Weights of a small transformer language model: 5 heads of 32 (1 for keys and values), 292M tokens.
Each number is 500 + 25 x the weight over its row's rms, rounded and kept within 0 to 999. Layers, rows and columns count from 0. Numbers have three digits each. The size before them is the row's rms in percent of the matrix's.

# up: layer 12 MLP up, 448x160, rms 0.131, rows 195-294, columns 80-119
# down: layer 12 MLP down (transposed), 448x160, rms 0.128, rows 195-294, columns 80-119
# gate: layer 12 MLP gate, 448x160, rms 0.133, rows 196-295, columns 80-119
up195 091:500512492466468451471476530504488546472486455461511480495451519519514544500491457514503493498496528490548522508534510434
down195 093:533501495505498483529471488409495528530509540492458504482527538509532488493502530437504487528504491491444455510483491527
gate196 094:514574502547454528509496525473497470521521502495437493533484483524470477520549504480471494500487509474518513503476525489
up196 100:504515492529437516512464520520471515501542506470482484514517534509487495543482478525500519484565500468490465495480516468
down196 103:490476498473535469509511518581457542519515504506497501485569499453496521479517480496478522524553517518485505540489491464
gate197 109:557490466483474468513463502476523477498524524513475472447491519500478455514501491459521507515532571498529503450517500508
up197 104:488468503545519490490518497485498487538522535489488486489517462542475459501515545473525470477528479470457494493511501509
down197 104:500521502495532442516512439507504483497471518472504475461512514486477525495505528508494512502505501490468528498492497512
gate198 107:563479505542488444481491529464474513513546496494511461525516520515529536527545463527548489508474507496460499487508521498
up198 108:451501526469504455501515454487470517474479502489510475488485495452511479521498552493473539498511448561478472510472492507
down198 109:555483457498487499529495487479465527505505463509500495541508476497496536524472502481515464522483511563514517449493530536
gate199 107:510514482452491514457516515481445552541534521470500460503483509501528508527530488518510541499481488529476493501526532543
up199 102:481473523541499489503506513504519504509523497495520505482538530490493489505472528495500484528517478508519494520499470509
down199 106:471506531525493513477547499564492502499455486503507462509473530505535454488501474496491499459477503505505490535529479507
gate200 106:512485496480495480487509548465491460511517495513470491522480518498514520525551507492495474479499518513506478450498472511
up200 111:505514519534495480509531521509547511477501503517528493533498498545475474520529455482492516515542540489527445499460469467
down200 109:506493512492503529478561511551491512486483520488499518470510503520524478477519441509519475472480529492476498551493453484
gate201 094:505482555544484448490455504487493483484503511526481520501484500513472488450525500465563489484490541491478528479526520524
up201 095:497499463468539532506528510525505481542509506526473489494525472488502494500500497550506468545482491509508501487452479456
down201 095:497509500520528484463532512428504495489534510468501449525522526484520486490497504521528458506494474496497483517518501508
gate202 102:506477530522499518510526520462500482505547515544481493457498527500529492515483553496504465456464497506515522494517530513
up202 109:510544473501550549491493475524503494485499499486546499500477461520485494540482461468482462485512444487494544516521490458
down202 107:490540482505508506481495524530542501483481532501457497522501496542532545472482503467533481471498493497530523468549467485
gate203 093:534496524498459506502485476465477525502482542542486490474514493517475549507508534493469502501549549518476470465521491543
up203 113:470525538506482516503515451508488478506518540516495511544514516466484508566490552523493474533491540509587477503538479499
down203 110:510485522524523514553523520495495476470483550517501551512475549506531501520496515493501532523492503493547482492509486511
gate204 093:541542489536502518460498519484522506534499509542462531479556548510529506484509484512473519503492504489510495491514472538
up204 100:467504480489470510529484424500496494490459443496491504521541485536445511513515437489490474506486502483527481486539486493
down204 099:497482486472478474533497458498472492495487513497501476529553531517498497513475471499521463504476517478506458466520474478
gate205 094:487502504511500520505491478491446490486473509479521513524534570494484527529513495494460536494503502513481487512478490544
up205 095:474511496478493492532475458508462480518478506481510537499492534470463519509497519489449474505536489492488529520466500529
down205 094:551506489496513519521481510629492511491519472477493493507523483511493518460486476492488474504504486477473525529495474485
gate206 097:502530480577503502485509557491502525491493530487468495507528519503489509478534489493516548542501463537492462516465521471
up206 100:487487447521521503508469500486490469458475468496554520493520450503505502475462491477493477477487498478519514508497493513
down206 100:519460531552507504533478534492498479531508501475513532475512520516563529492508486498545510502498492484474524463487549510
gate207 087:485459492494511492533482493512471489483474531486481555451546513526500458492476460497444490527513516498494473496535496496
up207 095:484507492462507507494504502488537502524505470500514443494515465492523480495509490511469522483500482496498459521490500544
down207 096:475476495535512488476511528414485484485475484502511524532489501511526519494502506494515509496501506473528518485499514513
gate208 091:475461475466521522535533492517460484529474492487472527532507481514491521496483514493464515483483521501515477511475487483
up208 086:446464509478518486500518500476454559511513537437531509507503499450510517518494495523506509503466493530546464471488510488
down208 092:574494484499522534512450465488550432486511462538467475477487495477494489482472501472491485492530447474494497541513459507
gate209 102:531513504508491481511542521477498518566468531489493445481510481508469495478513517499530471476490488530509489480508580527
up209 105:511530481486519529496483530500505518549485533503473475475529431523454500528532508501492517476495476531525490488511483526
down209 105:506460496530552475486497536494531535515476530495504468457503472483477482502542538472537476500527487472503457469516477478
gate210 092:514478486491536533525528472501519487498502485526464503526548582508537497496487502484456543478520508496501503518509516498
up210 095:538478479467470532460510493510509458487530498513503516483538484523528473517512489489521486502511502516488507521486488528
down210 097:505497504530473534540529528465445476496487524474480507479453481508477490544466495500503510528478507457481513521484475475
gate211 093:508544492514479533532487475487495487511494541486521502508487526498511476517467499486501514451487546514518532495548511513
up211 089:522511517501526529492509572492517561482486511512508514498540498488509446468524455506521488553489476524493495526461507498
down211 088:556533505494510500517451510409503536513518487526478497498512503494515473498560492467526496482483471510485472546429479535
gate212 107:514501506527509494512519478474503529457516537499511506479505538467482507535492544480476495483483502535501559474497548520
up212 104:502503532529517531497483455493473525535505499553528501505518498500472490518501481459487531551474469509513488479478477540
down212 103:530475506542545522512480464453501505513468522501470502469482498493494479500511563467510539505516480505495515485499552542
gate213 101:499497531489512480492502492499480512482531494559519449526486506490522468521520503528511489462530549520496526494503481520
up213 094:517458530501517481488497514468512549472494470502538448488499509506492499560539542491494533473472457482474488494510491559
down213 095:494491580494509477546516484552481497471529480499481519520497513496498530507483455492503456505516511511524538498534534500
gate214 097:490471536537550505525486509486469533484497498438535466485493481516539494481466484504477540469475507530474513491513490521
up214 095:510499481510523510519492451522507494495456537485524476531528515478514527509535480507526473516521459523467528521443467466
down214 097:501474472519511521474544497492471485491519480489512501483491509426463516517461520504479476510526530518526511504487543490
gate215 099:490532529514494520488495521515487515515496566563494484517432458503469483459568478488494497513506489503472502472508496484
up215 102:493562537556491486543528567498490486464498512505483514494487501470477502454534526499526474541534511511473467492515533489
down215 097:494527547520504488491488483612457542492522495513516457491517493527511534493555497502500518498515464499497513511514543523
gate216 101:472505492467498523480528474462538482495496483473527507491534460514468504492539494543511497492527478478527527475494492494
up216 100:451513509495464491487547452507528525498462512511519553549499509509516541499492514521476507462480534502486494515503524525
down216 101:485549475505522522546502515552488466505514469510475513492488498461505498494516520501518478546491489484464513531497482508
gate217 104:478542513515463477506495494478486518469522485492492487489496483543502523526557456491475515469510514530511470463513510486
up217 100:492510510476500479505459464494527486498522498502524504492537488466493462516459503506508484504453504513472439503542500484
down217 100:510515476454518467537487484443519491483535478502438507488527497510506500556481537476510529527535487508473467545486511529
gate218 096:523481488530521467492527469499500500500530486457491494521543539510529522544533485521489514513439480518501505493525501502
up218 100:473536532488474503524479447508551448459504500542490533490503470524486504505469478470474517482507526517526483518478504490
down218 101:502467470517537512495458477477467474492519467524498473513473508542473495525531525500497477535507487524527484497497520508
gate219 099:521479532499502451475484486475492509534483498506486479463543494457514490497477476519499433499482468515449533513493515495
up219 095:475522504509499524552477487518488458489501496476521488483531497513472508511496466467501504501495481514493464517514458513
down219 096:522496521480484521554485475507533469491495551551486504470477490525482510536512450464448532466469529457489494565486481495
gate220 091:483471448537486477497521488527453547509463523469493523514494514531477499448493490473501479512515478532493512480498498490
up220 086:521511503459473502489476508469522463477515498504499508463515482491514493480515506476497525520445524465463528531524538518
down220 088:465520486520529484501499505451489498507534513474480474498471485570555488495494465510489512495493471508548479512490513518
gate221 109:521527523492461468483477521475499490515486530507502480505492468551451544521474494485511490481499499501516514496482500537
up221 105:500486527515482525486520512493526499502533530472451456539511476516456521465505506458492486446520507468512517515545552485
down221 102:541550523496518530548486520498512521507500559506458524529538471486497498476503482479482480445511472433531516513523518504
gate222 099:467479485534499486455508488477497507517464464483515479468510522494473538515528476500485474492515503511471494497502484510
up222 103:531490526490481530454431501488464483481509531494511521527452483529506481524488486487497527491445528457490489476471470532
down222 104:496543496520465488488513492396483496512492513500503509497487524497447475472496542536543464494504498504520482472510462483
gate223 103:531477451455503468457503512480479492482477461494534499421479483505501513485499505473489487554498517532461477479481481489
up223 094:510472512447531556485507502511536530524452526459503547490517507497486518482456531519501460526505494492475513500512503534
down223 097:460494531482516479538484505501522491495486474541459469523469507492522451499503458522472517507512519490495493457530490533
gate224 105:512528554551485502507540513477467518536548517472499498521521487478506502524540540514514506518480478493456519500528510555
up224 108:503536501516500526490479453518532510521513492485496478524519455483478503470496498530491501489519453517472527514535525526
down224 105:496495521483508517492545453524483500453476542529480507502524469524528480481469495517474492507506495468491529499513454489
gate225 095:525491510510522488505478475473543530507526486470493526495511524479492484501546494500485491504482499536470546449510461485
up225 091:493473535492518471502532460487485501563478463488514493506489537477516472483514483497482503510427495509503496475526533504
down225 095:491484483500458510527498501558506511490497518534488519519529505460495505454504511481528483562500518516496500494535468486
gate226 099:526519497511524484478532512481471509517503494507469484469489516471472496490518561498505480492466512492461524487523518533
up226 109:509511498515464545514454509489475494513496516500491494527502517496505512532518503490492524536506521512519478478487507491
down226 108:495496465519490500499483498465467496527510519544465477452425486496495539495496583489495546511486473498510484476490481531
gate227 096:481485498559492512465504488545503479518493526473501478509507472520510489436531495498520508482520514480491517549498539494
up227 089:487471478523504471448510479495503513527540464482498521472517533507502508427528506539498537506534488509439482480500506429
down227 094:517491513496505527524545492505472468486464493513492487527468482474489473518459567473492470479454520513550464476514459520
gate228 098:527547496458509482501496528477496525510528459454439518509517510514527513492531476499488525502486478482514548482512512481
up228 092:479507509514518458490511522468492508479498512516507487513498524504509469512537509531557529530465472473518455469558510477
down228 097:468498439528483527493505528448492528465515511481443508492515506504521447471504486517475477528557502478516522502511490514
gate229 097:531506469469446469492502468508535527511500512587528508482512511541496504470501474524492498483519519497457491505507506493
up229 093:503505503481509476507490513506491492493485510528522532514534529527540518486498547489509509469488500540511513486496502536
down229 091:553449473489492523553526495537559487534482551502527509481510551511516492476487508511506519512441488527484519468481483489
gate230 099:502583490524493477513511455455510554460488523504515488462491518522484457468520523477525482484496481508545458486511510533
up230 099:493503502478531535487520485507500490570510499457494473520499524494587473517509497526519514497493478438497493498485490511
down230 099:512524520513507477496481454427480486519497527503508525548522547488523498480536565513495475506499489518518445511468490507
gate231 099:514552535474483515539500481448532511500539527511492473482506522462473498462511488475503508515521516537479523501506498528
up231 101:496537462528504487547540433491477474490514491502489483495491495523523480474450506520496478534499488491450515493490509485
down231 099:499515476509521503518487482513441491513483491472468465490468519527539517490502490496483500553483527460470490526473527500
gate232 103:519482494498478510503477516485468489496512467469507482478516524500553523503504466502509520495422489465506543507510490509
up232 096:529496522452515492529524471501538481547509497496523505546476503478474547524498495507512487523504500498486482541462471511
down232 097:505475484498511480485544522473524488523506492458511531485479493499471505485497522517506519499539515492508486505554490541
gate233 101:486545501514466552488475555468497460500520493482528509487518489550479542504529532485495469508562522478482513457512518505
up233 104:508511502504533528528544503497486489551545526494525536473523511540463503491490475497526502492484484468530532503523504512
down233 102:541531463526494482539530474487529502510478497472500477463533544462552467487472476518526484521491485530469509484514472455
gate234 105:505516476548532528507463470510464500512484494450473509472525497472519523476486511485479488493496468499469548527458504493
up234 099:486451520457495508514527477491473532517476521539517487525505520536515549459541531541521492521490532522484503473518518507
down234 096:499512482493499514471523483426502488516547469499483514493507543505493472483467448549500504506499454528512522436500483477
gate235 100:495510509472520528494513501517539454520516485516483499460496506486534551536484491528493538528461463510487487516504475510
up235 089:490527497513508490530503460507478481491485556488510464507483504514506508514481469471512501520467533529544501514475463533
down235 095:540491451499461506497541501591453510446528477503486487478490533528525540517489503502472483498511507478476526502526497503
gate236 101:514477493504509505546492473464465528474495504534501505483474518524486507511534536483521490504499530508515500502474465513
up236 101:516474494537460525480510468475481521482479452511503517480507503515528483470468485540478450539460513535507537494500490492
down236 102:520527487524529527516455495475482496511481496485524473559465492530476520548496478509515509523440468445496456479483435522
gate237 098:491474511498527506504531542497514495539525546495518477492466529516471492492500505498435479489514501502494518488502475536
up237 097:479507500473492459538513511498463556496539501489506516507532545499480527496503510504445471465506488478527498500489496459
down237 095:524495495480510525529451497549538498462519488517507490506486497447481528462529481443504505507491469457524523527506501531
gate238 094:502503489512484484510544489508530510542530519487505497492494521513483531434531549519522505506502514515517550511542501489
up238 089:544503511460467510516454505470473493465486470491469497504539505503478501503509472473482490499499462513463492458478492501
down238 087:523501534509457529466462515415516499487494490504490502511475483515514495483496535502507514508520468514547503539505493498
gate239 105:509532503488503490520502518468475498533510490497511469526525482503498513479529497470512574551524469497499484482483508497
up239 097:481528516514515531463531501500471453491469469469475549480499491490488489524449485518474503508458494512452484505500509509
down239 095:459541504522498471445499504486503474477496541491488476537480534496508483483529471449541530545519548468494510483491483519
gate240 098:473467514511490517527513489516476485520502509503491500487476484503485557474519494516529540540490511540509509509439503492
up240 096:497446514501518489490487495514511502492523466556493530565465510482534494479493490522505501494510489487501533480554550482
down240 096:487491515488499495517537503478484488489458511504498519516518490504470484518522508489512517471532527473478532523531515484
gate241 097:504497475498478524463470528501487497454511501537487492493523519497522501485551465488477475502492523523457522457492507512
up241 093:519482494512554503480490525509566517533534449428543497533514509557497481502513520514483453490499508477500499512488496513
down241 094:523508535488513528521439472455517471490528537475486476482476498481460518496483532461516495480500484519488457497507490473
gate242 098:504529480513523500526503533520515503488468494494526492514488458521506516499516463535550497529514523461515438526508525482
up242 091:520475499487496494440522466517538526510544456517512528500534543497482462508525510471514457463488477505491504501506490482
down242 093:525495510494502510546521473475458505501493513489494517497520477526467500524511531506498505515498506492515524477476545573
gate243 107:522488524492498501442512497484461491538504509517503522520470524488511499484493533477488469467492466474520483485522518505
up243 106:511511565524469508504535493508518498534512524499496519453517498506465550495526500503493513471521494473517521501588461512
down243 105:462558494509493526479485507476454525514507536483510463471515476457524497517531511516487502483536503487483521516528512524
gate244 099:491522515502484516511525506491461487491510506463467505484473505523549504500522511503501554477466466501482524494506488484
up244 101:503498485489514491479494529495484490550472523484523486510513491501498474493501499512459515547505503527515487483503507512
down244 099:436476505471495518476556487468484494514536531508484531519492514525486489479494483500494508474496505536549493499489507524
gate245 109:529517563516510533501540475471513492499509513477509467499529513467500480474545539470516468540538519510537521469530488499
up245 109:520534474520469492464495508489501485500503520484471505493518515492486467503532511494522464501503510520503540505520526465
down245 102:496517438506502499499526497552509498497508482523515470483510546483536502474476491532547521531550497512522544486507478480
gate246 101:533509474470446477505509489443505529498509475515435500473537476505484484521533545535514489526531500462483497462507494510
up246 109:498497526490483519497460492483483469474512552532496501467504527484496493494500492438518507487482437501453489486474479482
down246 108:537491546499461470493453462521521468503508472525478517499509479519462503509482538473474491459503451495473474486518469493
gate247 098:457456500521482512530538485524495463495516529513506513506475481501533508506514511533503502507469502513500514526494537465
up247 091:529518527496503533482478509503478534506466502490539499519523497484511469480557499486479483505453453499518506533514500525
down247 096:538496496494472479465553509465515463522534503498477504533482503485534530512437478531476523500500518501546486512506489525
gate248 101:498530496510498479529517539465480494473499518514513442477503496496520547542533484493504490535495472500479507483511512476
up248 096:524474508482459500502504496490482488539515451518528509478490474486501482535520509509506484545481504524456519494510511526
down248 099:518497461494465530515535465511492487507492487480526471533486495536502455542521493502510534538489489502503498493425459491
gate249 101:514503546562503501470506479475543447462544518516525504493514490478494529529519478484487516460529475510549503511516478518
up249 101:502519541500537495532496479525530492513470458458513543538503563497492533460515511468498547505525471475505482492498542481
down249 102:455453492491513502469492517498459462473496489531507488491499478521485474536508473476520534487470483493494497500511487491
gate250 102:489534507565492527504493511494489528470525516524516517478529505490483531491533515479517535507484506495484492489507469523
up250 098:471501484493498515467509531493496511549450511503522497474532517518514499540500474491508498475496485478517508477534475519
down250 100:496493516538476456508514515466500450511499501492462525521479499469482541482537481487467521490510496447504516532491514483
gate251 098:501489518517513483512544493477477472488492495474477477520477481517509513494522509513492524529543492519518544482459537522
up251 094:514484492500510487510504539456498449441510490440478458528488552458554483494491508468482510465475505490541457501466480528
down251 096:565522528500504508512494547522504506502438481527505525534518500486529512545470502500505510521518500500509522532475541519
gate252 104:506557506528473514512496511492530526476488513494536466494502503509510480515516522505476488480470492496508512501490477510
up252 098:493443504526555497516480467508538514455538504471502513463515528479537525487504497478537517506500502517472498521510510453
down252 097:540561493476499499493478478522498486519476497459510508453491528439513511561466498483497462563493503500488477480489483454
gate253 101:537521528509467503467521528472518475490527476501491507502492524502536539447508478496478463498513511479539509514465505522
up253 103:538522454467486494476458520499534503466500450501484467495490467521504476530484501502535474518485529496497420516494478497
down253 105:524473526507480457494504542530486501491462474496468496511485485496514521470480559498502428514500511489511534468537505523
gate254 106:498534502486498478517533538471507488483495527477474472513516494454486548498486533490537517509472516473487509501462556504
up254 109:505453528472492503539485466489483510483495454513547533477489503509495457470504511472455475461508521496500519483541477502
down254 099:508470472481553504491527496431504497484475479510524512478502485489503500493513436486483495480520536504537517532534498500
gate255 108:544445505529452506474529463471505495509496476535498499506499517519469506489491502489492516503469523480526505493509497493
up255 108:517506440473516559521497535512475495489489516507514488499475539500497517526467502493521518494486496490509503482443491532
down255 105:447488532533461501544487504463489529518537529521476546488547516517526542495542487481487474500504503497505526536480549499
gate256 096:475484506540508492535545531507480533520526492500496520520485548502519502522478512446481519448494498485458514501484478477
up256 099:483535494498502494478470466493502503525486525494538488509503478498521471498514499487539479532491479550516532502538499514
down256 097:477534480507503492484482522366494494490464497532471523488477500499485496503507543499502480520504526512509512483485480525
gate257 100:517496511505516524516540507500488513528529533491522506504532538495481527493511547480472505500546482530501487480500501553
up257 100:498494530506464494468486511485459486499498512488521471503461501466518511479527512487444531520516445527451527484488502513
down257 099:521504530510511509548502499554506452497518515483513454460524489479505501538500533526476480522514487460446544524536476493
gate258 110:524507485556523439501479480470507532481501457510497489488508457526496482529538497525506534510504498502489486477496502488
up258 109:531479534477507532515474558488504496475463538522503523518469532497549531522479483529504524501504526484537505463513491498
down258 105:482490542527498458524494491508488475490502520499473517479513515546555498508515521521521471528500512474478473452468494479
gate259 101:485516500522506497506489478479496469508473533548443499475517510460453499520531474465497483545502520492476499508527531557
up259 097:490547500483535503490517483505513529494486469466537519544440527491478533491511468498489496481528510512469454475492495485
down259 097:468485502528487528492490507467493492498564502523545454504490534507484515469511501491533524489508492454492504514511500490
gate260 096:472489500461503545530530488507510488478473559504473520521492491461506492481513485467531498433469466537519518480500457469
up260 100:511517491528473464448451480516502489494520473519538504499541447546486488501500521506517482540509510511528513546550518506
down260 102:487507521518489511492505545431499467524529493496464540503500490543493481482450509513520489487475482451503511473503477502
gate261 091:483514493487452488490499476474472494480492570499491471510483486470488510429534504469503496478533507508516538499494544507
up261 105:454485490504460491510456532524531508536510494503441503493521498492499537465536499515518510493497536509491543542503471503
down261 105:546494489516459522543502496564551529479520466518416537526452490511463495445485501501467516543504460492470472493508488492
gate262 099:486497529428529463475539485460534495497530471503521504450553498472483520503529520460516485527480472527499528501508477493
up262 095:514515539496494481491482523500500509466487503529464502537516466469545521480490464542432556489474504466489479467529514446
down262 098:534503515488474517557501502453488475536509502521513526478472494491497483512553453444524438484479462492555500505488535506
gate263 103:521490509490517451471481473458547501521498529497488453506505484517458504467476492525488514490468487496476533492505526499
up263 102:513460508547473524508484537503494485501461528518450548503482487524477515482497473462507475501519576518513528500479449522
down263 101:503507491545507550493513543474497514495517523522464520494491487527505503498504498478521481529505504522538475488511509488
gate264 095:506523484508461503454492492458531529438455500529509481491504486486452515497469502471539490487505495501557497483430511479
up264 102:494515488459485508458490473506497476496502519484454510520443481514485508517538490499444546462502486491466512481461504468
down264 105:452551513465506514496521459541517467535479511474500496513497513464501498484480467475478518501530465500492504468510484472
gate265 097:493516482521485480508502474480499518504535543480509462466504493480478473486529550482476494503522474516507475541492447473
up265 097:487483464535523458469507492492508524528513511541532506465458523525501535533529482495549550474457532529478538494465510518
down265 097:475525486471519510520524446555522533499514489508515494523510482498471464482497456498480544470446520482447535505513522439
gate266 094:521464510578499493500438508499470476522464468496484495457530502489500449460494515474505515519492441524506523457504485493
up266 097:524528468505431502490493496487494469466492482474514460513468510493516514473501511507490469469521513513529500523551539451
down266 101:496498496501512479496475508544530498504500531522514498499482500496490454519470479468522443504463477471502515534471495525
gate267 102:484474498465483510475505479482483505485532496515534529506502477458444545520498489498550513544474506514530496459471478528
up267 102:509554482551514470535514531484490532522521515513500542505519546491479447454539496462487501455543485484506500505510520525
down267 103:496475501478489506474506527514495538548524510478524464559494505491512491489551501464530505480477470476506532488542461515
gate268 092:509500465468481468536502463512520455490510513498524533491553520500541520506498502515488502487506492525499544529521518469
up268 088:498502486499545517528504519519503489528502536501507530465566529493502502467535514504516486497499516478497523509526537538
down268 090:486511498501490505504518503634499509499481474523488489536477493520502503464477461495510495533475494487522468518505483500
gate269 096:494520445487523502528520464482495543552506468479518499462534528455514508475519539493522537521512524525511542506506519519
up269 098:484481466513492473492524469499528529499516451480452501503569458506511546449477524466467526519484517499467487517500499516
down269 098:477488512496460487479527479556469500503491481490465481526445459511496499500553522427539519531514486540503457491519463514
gate270 102:488527526522509507516519521482457485499493470487518505456531465514477561482503516458506504540490504473526502507521501514
up270 099:505486498469483472491494508483507512459516501526468494487538493455514522546531497496514529510523416563497495493498470509
down270 100:509489495551507486493528487533529521524560518490494501478485512501510507463505537466509504505468519475536522520526477446
gate271 102:512507499469496461483505532478509471466501499460501485486517536487517473484488482477479509461535519460506492479532501540
up271 096:521498458480496478523525510509484484510489483505487462533478506573541503520468488524483510525473526514487501503464447476
down271 101:511494474488510506520518492500477517484494487491460543487482491493479493500477530529533520546526517488464457499511487506
gate272 098:504476537492451464493480506483500517455461474469486499519534485486460465566505501493505533479546537545529497471499490505
up272 098:476466504521459512538528535550456506469505519558483518488506513475473514481482515488498530448475489522502496521490504503
down272 099:466478515461490531484459492557481454557508492528521494479498501475517510455542523472487475463510491496454530506521510485
gate273 106:499499507468434503449462488476526458467508483508526445473495491469506513509489518454535464506550517551465514485516517493
up273 101:529492477504515472464505514511453511486544485492510515482468496499497486478586480484513529487482459501464499510477491494
down273 102:477491504512551511523516510464462476494494567484441500523494533530488573460484498488516513501477501467533469499491504515
gate274 107:500487530500498501494453495461458536457508462495506474483488515462527464506521482468505494483512483491504514460538515485
up274 100:537464484520486529497510499535490504521520524566518520520501531476488502541507509515538510460475501517526491501521505495
down274 102:512537489483502535485528478547465453511526564490510500532471527526530518468507455519485509517476508492494489503494509513
gate275 107:544503503486456498469476465460486509524460540459463459495476508528474500495525553474527480466538533501499494470513545513
up275 106:508530459477527519509535470512510514507519529534462525468493472516521479457499547491512512518519464496502475522513448511
down275 109:529518524527514504497522475453510503541501463504543497464481509532515464489476502479495476501484518525466507459483444511
gate276 102:561473534494452464488492536460506502500509502487474475458493528463474471495484511512533446520504518469469520499522533485
up276 098:544498506525487544531538500484475498496513493460463441482549516529505547511535545477512483534442500495517570538528466519
down276 098:523470481493497500507528512533514529498500503506465492515521466494543514509473472585480520552495511502457521445506481536
gate277 096:500513502467546518517487534495535468484477527534524487485500469488459485517496485482513504490495463525511492492505492518
up277 097:485527512533477475492499502488507496486455458466533483476500511476521479491549530477490494490494515482515495516559514516
down277 098:457496524523521491493490509413523510500522533505494533516508523504463529502542497459483505499505499491477531504496516484
gate278 102:540460485487552506539488504486476529520536472505522518496527505471510491497504537516507500546493473529496530488492516496
up278 097:452526458492548478479519503470482483540516526477533492462498493451482425509506483493495511531510472462496519477485477493
down278 095:462531499535459487526514435531525492473479509489502514531518527477527514539511544510485510502466471522532511539495516548
gate279 105:492510499480470506490479502491526503497508507504461490511532475472446477479527480487512508504476544549434476482507514501
up279 106:488514527500469532507514484533496536464470536501488516425507451480484500486491446496470501484544540513474514546562536512
down279 108:606467482526509488497503493414481486522509496456497510521493531468524521498494475531494499516509502483513528460488499512
gate280 107:530517505482496508530506503492494507522514478472491522493489512507527514475480486489480543519488505530499519491502532505
up280 101:498475529497487472453531492517532474491533512499496549481493474459482526464517548499501533502477464513489521531502488514
down280 104:491534521476504499478468484509528488543487510541502486512488449470527492537501437484475486444502536470516479510511506499
gate281 101:504508496519463494503495494489509525472518485489460460562516478526457533495464470476497521499467510534478538490545492514
up281 092:496521529527479512530462482508521482511509492488476524506539507526465493484487492502471452485504478457521487502505451472
down281 094:472519490510519539536451507479448524550471528510503552515486491515480521486488478490479526481537465494489513497481537490
gate282 095:539508475495474496529506494460525482468497531494447501515490481498501497478521527500518456468530484475495473501448515540
up282 104:473517449479488507500533508495494512504501432527551454511480535519543530517487523529510526534501530490522505478522509505
down282 104:522442506499476552481512534428498476501469487493511507473485460474506510536537512499481487495522484500535503503498492485
gate283 100:472522530494540461490498495484468475510446510557475449497541488503475502491526462490489522507488503541505519482512456482
up283 100:505462510492515533480526491493546503441488486490438502514474495508494533555494509477509467501459497472539465500521532498
down283 099:526487487500534525491432477477492532510477461477499520497571480481472504495498553494466459486508456504483477485494489496
gate284 105:495507526505481464497551534461501508537498478458491507468531476464495470496537505487482497509537471527490533479512524467
up284 107:522513483496507507514511550501482540460527486504516510528487497509465519495457485466482488505478505516510532509484492466
down284 110:547489480482532466482478508518506550497489482471483485574486482517490480524510518493521552473472481483490499478502490527
gate285 101:553475464492423500497520519465483533499505504496481498490486506487470550486500511517501504494543537530502511481524506509
up285 108:511457494519486553512559508497486464497487550575492474491508500500470506486484476515504477509518518531512467520543454515
down285 104:467506520505544488538525513505482507481481518523474534500473494464521478453479503472520515489471511474484469505468488508
gate286 100:521510500495528508481479507445484524510483506490499478491485493481485512492482516533483527506481487517462536473514491527
up286 104:518494488488474501479514509519476493551523502531527518506532494509468500494569493481547496453470484524510516497498491503
down286 104:503479478459465542516516530497515488541509492496491512547477520480499500507533517477525532520498482455473473459536502496
gate287 096:511524506497493521433502467472512499506499517513494492511502570518465539505536472544501516491460476527485472447514532544
up287 100:497487518513505504553492493504478523516508465467499502548504496472537504537457520508481499525515531507513529496537473510
down287 099:502485528508457537549504546465508510543526508503502475516492490514519485553476532482476501515519491471485509535516470501
gate288 100:550467522493531489505507469449484515504494475469463479524499472448492526522494517513473512491465468516493515437501513483
up288 101:505479487522528494551475498516529530501479438513475506491502525482491469533506519497534479447497524532487476509498491535
down288 099:546537499500497461473492487487517542527504515512506519494506529528456477524452534481498522506497463510481485523497497488
gate289 107:543508529484480505497479507491535474491496526546495466407515469476488517486491552517469504544478532535492539511508505494
up289 103:471504531535538458498479514509508534515465515532492522514527480472487469523511465521557485485472491530465519483550541506
down289 100:469521510512528535445492476455495507522519497490521482565440494504505483508500509512488479503534496478526469519466507514
gate290 095:494463509533483491521462484505484477501474487511455533510548501513472504495539511496513573467518490499477467505450494506
up290 098:509483527486539508511436471508494467485505479469445500444486516520499502467500528532500519453498510485513491480507509508
down290 098:490516556530458490512514491496486502480504498526534482475448497512532500432521525523536541500507513522482492526524475496
gate291 103:496469503515488477495516477473480513525522497522524514456499547447531497443556495501505536459517511527527489457532539489
up291 097:495493482527476488451548497507505512511515529496512519470486542459507488480509495509505528505514501483466510528507518480
down291 097:478490516517530492490501527585466503494482508495483473506523481484503515523524482496500464493457514497548492504526509488
gate292 093:516492486489523466496491513488483490531484501490415457456498547490471467461488493517497534546482544498446525483497513493
up292 108:493509481504460541494502523505474476473463490521510535505496480504479549493505532465476515462545470475549510511459479506
down292 102:504533516523486514513478493432505504509487471522497494490502513540511511468546504467531511480500498499507481527520549559
gate293 107:492521486546471493505508494512522468516507499536476507486500521458496494466528483491529468469511526458516465504513500492
up293 104:528480518495555469508525506465461457526520532454490501532463495476520507456506471479496507506545490501557518474490487551
down293 105:451507523522503481530522488628498468502521508531517506458484480467499497489516496508487479509490524492491471536518512517
gate294 112:479479519471500484527511503452440564526546516454483455431478527508500524485500520462526515515507521493469530463561541544
up294 109:509503481496454485497459510505514502479514529468513506498473529520454580521463506544530498510487537518478510533491489474
down294 112:476526528490494430512474503550553543483503498525508497514502544489504488477497507476513530494456483525493494485497485481
gate295 103:535569472470469506500465466490505478508487516529481512470462487492502530504490524483471528514498520498507538499530520529